config.toml
num_hidden_layers = 9
hidden_size = 64
num_attention_heads = 2
num_key_value_heads = 1
head_dim = 32
intermediate_size = 256
vocab_size = 4096
hidden_act = "squared_relu"
norm = "rmsnorm"
norm_place = "peri"
norm_eps = 1e-05
positions = "rope"
rope_theta = 451000.0
rope_fraction = 0.5
qk_norm = true
attn_scale = 0.213
bias = "none"
tie_word_embeddings = true
parallel_block = false
extras = ["local attention windows", "value embeddings", "hashed n-gram embeddings", "a smear gate", "LayerScale", "weighted sums over earlier layers", "capped logits"]
init = "normal"
init_std_qkv = 0.0802
init_std_o = 0.0189
init_std_up = 0.0802
init_std_down = 0.00946
init_out_by_depth = true
optimizer = "muon_variant"
learning_rate = 0.00963
lr_mult_o = 1.5
beta1 = 0.95
lr_head = 0.0256
max_grad_norm = 1.0
warmup_steps = 30
schedule = "wsd"
decay_fraction = 0.649
decay_shape = "linear"
final_lr_fraction = 0.1
batch_tokens = [8192, 16384]
max_seq_len = 512
doc_mask = true
train_tokens = 132700000
max_steps = 11121
dataset = "wikipedia_en"
Each number is 500 + 40 x the weight over its row's rms, rounded and kept within 0 to 999. Layers, rows and columns count from 0. Numbers have three digits each. The size before them is the row's rms in percent of the matrix's.

# layer 6 attention output, 64x64, rms 0.77, rows 0-63, columns 0-63
107:574457445511416499535484483465535545472474528520490573487441561486466510538547513454533515556520421576518511560517478489504551492455482484473480529452491471460509564517518493437518502562478407
095:528525448490542478542451489537478540518405482500556437490519530536509495589418581476542510441488462476537477457466511485492522517535571539508565468474491486511480501473507538483505431580568517
115:437503514554514441511504556561471442525490476521516531500490600424554503488426446488540539546481509499518499460514471457504421596572459518508444469438515513472525466488537552525504507481506515
102:552540495461568454550506431525389476484433514472488494517506396401523491485418507502473515479498463488571449452510467497567496515507470532525517447542469490527534479467532527466484503501487486
085:467512518532463604511410467597482507490516553506429535431513510455446538492515465546534540393501498462507509527537496512552490511463491531516554480421459539484483503518463511554491469491476475
098:529592432532494515443523443543479421526477546588446454494504506445494582488494510427481498567492454432529504519525553575525481533553470496480484515498453514533520457444472503483486492508489527
103:532450485458491430579442503535414558541488475484509429518534527469514451574439534534543479497496483543504550524552506544579495518455502523492457466470482433456502474492438466493447508531549531
095:462464524517399532555532437557508559529512469478527464601550470559516436522503460547455467473511476520560523520478565513465514490514563500523457450434506516525484484549467522519432547523485487
094:479551423509547480486501527531543539506422531409574506513508518501541452497514471400453518473485543515553514442513558533466492461494489538488591529494469539480447468504446455505487531489426515
103:556439471476493566550474514522491493484385486461521469517492469476511506511527467495583537509603469505479486476453488531466514546525459631501541490500473499511493449469507556459548456487482454
102:489561406533552513602538461503551518541490517505468523540515400483511537464471522486454548467587560459519534491514484475512494465566497480495434523525475488473502523472559545555524540530546511
100:572546573483575497523533502487566431469538538511491539418566620490499527532478512435442500510509461487465548491497478474487525500523548428497477532465524494446446545496483492545506497540530518
094:527527485532495545489497479464580514471614505504469526553422495502506425524487515468373472494473530561528517482465427487502468441545582484521490493489475502494517437545485510456529522490509542
099:438547455536447485434497566479510488460559511476442470494529398502506474494476524453591434483516564462548492497507526445445513509513525440459504509486510489567535491545543483438511456554495457
113:458469499504442500506544507489493484479492606431529518502466465505529543532531529460443561412454541532502483525505439443493549481529484447490543457482537531547491467475464443514521588455582517
100:474456505460458536541541558552483474481536548460504558549460458438511517549451479538480501553532597486511485553481524457456470497499536479466492506469386532597466509471494532510447493526542477
091:488478494476489498456557505526507524482486470410515536501499581465492549562464472558428448458519488509528525501439546520559546425557456556468478526516487451492511476583488467565527457504552557
101:517500423572482527528493517597518542465378450472547543571485494444488477530491507521432543518470465485495445485471550460488430518429508520487501502463505537513565527505462492499505456446481520
102:510503559509503478524471542485537564499388604484436546503476439561512497521495436520453415536411484478452527512502526555513470498478499544459508489497496456484412530489473482515508518546496490
105:499439437496525584458572548512517499494508516552558450440571490416418489525453501438498506449450513507509471524454525528471473483487544548525502456517552485475563544547494464445540541507515515
091:492428481510418476496487449503416475448495474548507502437491508526588441423510444533479562493539513461490503448473478565487521529563545459435476499491492498423476532546506456477519507456461535
093:559479491538597441464487470458514537493443492545452476492508582483441537506463398488488534494434527466531502483534499451529584467541542434468483543466482485491570493478523516517498505433490467
094:495473445476532475570506466452493541515582482505446537480530458488540511467549501426487493512489478482516511446430448488579421524466438510455467490468395529529547498512466502527461498427455488
104:541521550514554476497466489503482495516535546470498605450396506483542502458487533496543489532497437504482478477472517527533503535452513530497458484409527586466558455438510416507512471524464438
100:418479538584520550458521360501489464446435473514508478408466513502474534506518572467446515510513517512543501524460547449477455499499504591498498479519522486505541527514456482470462481526512491
086:486512463447479592499451497532539501475502495446509522459508539557541467477471486489509557554476522469555519513523511539475505463506449592498497509492530563471521510531646450495498531426438513
108:422475535524510468557487550494539522476436493604557474489477422531549582456491536462422514455586477487518449526530465507490491493430518533520457487485504511515503460457552502498499565471475493
100:465480569536503449504526526402444513522584491525426509451504466451461536514462434465533395448542480546454438517529524514469527509529500438489513556465517541488462535507553491528482489519518519
099:500523508498454518586509501481599502457417552598549492503546540435476509476467531530529446563596525490520520487480416493538513476522506550473526470504486487492531506516518455558473489493452458
114:558508502557451475498469559400484614487470554456525535460479543499418481525450529508561470521555466431491465498561496467468498506519484548460512442497535534487482495525418518495487473483499532
101:484499540459558520486465477555439544545475562509441526569508548458452512530474528494555542547555468565528527470430537554521464499459484531432512482544541553471530552494509518461569451463492455
109:524488546520507462497588600472429501534541494497581561558472492432510498468612485493547614516472458507507505520491499489444490511528492504488522487428462520488534497526474466540519471517475487
106:447536554567482489546554482542467519604462474411501432467471461545460475456530505476504580564473507462467457512526447461482466497498469525511527490540463548540507493545546430480508506438494515
098:583482472469497436596506423431530450501475521472538466432474565445486468451553513527518519432514513517531522504531481520445466461467516484513500459510519497599504486568545456483530523486457525
110:551519503473461396477467481484517570503486476469461514567505505497445487499519516510474509451442498460508541523529532531468512536439452500606551539462443556487534558555491464481494499519547600
103:509557524505507477528586525530526478534449533519510530559506500499515498586562467576495456510542507476553465487589413471447498536542478568513495469465410468468534515487453462480441478497485474
086:524515499517512496461497455566445527448503454465500520478516441515516463535533523535480505451515447557527495506467556430428419525538445509489550530417496470551425507493483452496568587462533487
095:533485513471518462539498484519511542529524522578460476496634510535507585456466544455442490497513447503488473443538452541510510490429534502479415549504508455471458505467494492461575479498543449
124:538524496510449502544472502464472446481445537494560512493480529488503549488467502456517556485512513511516505493553496538507518440602500562552510457451556503506501558507483605515548485381511424
104:473512553518461504526462544478465455500500532535501542440566482509428508545530425440463512606451545523440554446494481510458492479508485494537470489491532428516517555474527441572541485518441531
096:421520523535519496526500513440558458485593478453510507474514548484435444428554510489413507528538528451414494471536516552517561488554484443485510524506540496511517513483546481447550512545495439
107:529484504492498555460599470470514503455534498459435445495400482493448520522512518463594470466489471516558527444497553483543521490494527452491483577500513520418504520490495493516546395485499528
093:535535561393558557537536560463517511453484502527460497514428547526525550496519519472558508562395513507481485493484556475461531489503470454481518517533470539492509524498458452497534473510438592
100:551483390465443459531561451504463528448471450515484540478536589505595551467470485513438460480533480565501532566544476478494512521486531533528463455497570528496538500464473518491467486542522494
097:558443547522445496483434506481470563480513442524487508479599463581454496451560521417482516531494526529612468527458548516489542482506545567521514525525470485505490517493506474505575477513505525
103:482496451518507536483492423423475426548563461466451489575471577471539512499427491532468509554476476438530418500496517474495492533532478510556543545480449519429521511462468539495534517513431509
089:428494490524518473542456421560492543453569494539441534485425435432483545512519464541567472563493513537459451502492477510457558491486529496522460472460545489561502501483414470519503526476507563
086:519482461524518510544594567434459521492565515436573485474504500464524505396472545463432436551543542545533485507493582428460506461487515478548491533490489456537520524504522487502503508461509466
088:467514547455509536453450385510470521526503478520572517587533480525520491461522514499555555541551486450513521469578523525547490472483457487484484508498519460519409470544524410485506429487530520
087:495594457473443465462440493527559433551396483452586458476507494504532582486483449571516495537451499528543506496498512515516446455492494554487480504439467533453498439506477501521541505483512510
094:490528565606427486503510526561451513500513537462564478427477522516510466566448510491510498460515460458477484541508481527558495579491484480544468562605472511551477527462458539447519523508487506
109:527462504446508611487492460527473563536517507551524471477520457499471526513492506496524401498523488547484463467439479445545466536552447383495440525483498516556530536434481503517503505560478462
100:534522462459450477485545513529494544433542524444475562481493577503468497420484479483503484534507459478544476492487494445520432497487574494533553491439553430450525456479572572480454560525503542
097:484581546499567492554430497511427508458561518491584499449480524468520529556505477502491505532514437436476551474510477463483509486476525464517510500500532514420581494595435519463464521511446482
099:474478613400480443462439535496536455553523603477495495544474535517522515558492532511505548427490508471444530482515535493454476468549486525428444527481491471483550492489460520533494478460471516
096:505432492480473591487487545517438548495485540442541517431538487474546500449436557463491497536545411570484535497521477534453530538435505459480543482469445456449571461501529534496529507507474495
104:445454461458559489533453474522545476436472498529562588444562549462467448541577462499548458490473479527566498456533541541504455463547540488524460465527464514455532441485449510516511501530537525
101:413441498479509461557508493442496436572506602496475536482551463486500500504482471567459482516500506525513506532469518420568564519497459440455569543479555537521542499541491498456522473531517554
068:529488504470522511492601461501561494468473465475545568514545478509486485509468471551470496491530501526494533551505456475538532445434508524463518526450442350500506475420521495463541473490501569
107:517523489470458586589512574497565460479511469438471577443517510514518538499534572525455496481507513480564545557450481498491479468499542468513547498423572459506515507517467495409506544488495503
112:524449441447477522549515531476592473500554448477521428409455446499490539500507443503447501489420440517579529483529497466495534501519499526509512445566563531546481518448497490566494483512526518
114:572457575546470463550564501582490458545557479519519549481500479526510562538410572544487509570566513497440495494500503492502460527527459465474558497501524507496505441476495537473503538485447431
098:552590393522505485455520539519506435546537528565513542527456496516504467502519494501538503544549436454607506439485537472473546478492559501502477498559476529525505531527534471552557517458458510
098:510471476510555554527519457537534425459521569556541489526544432592517453414393444506560567475487494551500506481479515472549481516542480505465491488500477434532498498511472546506474462500512511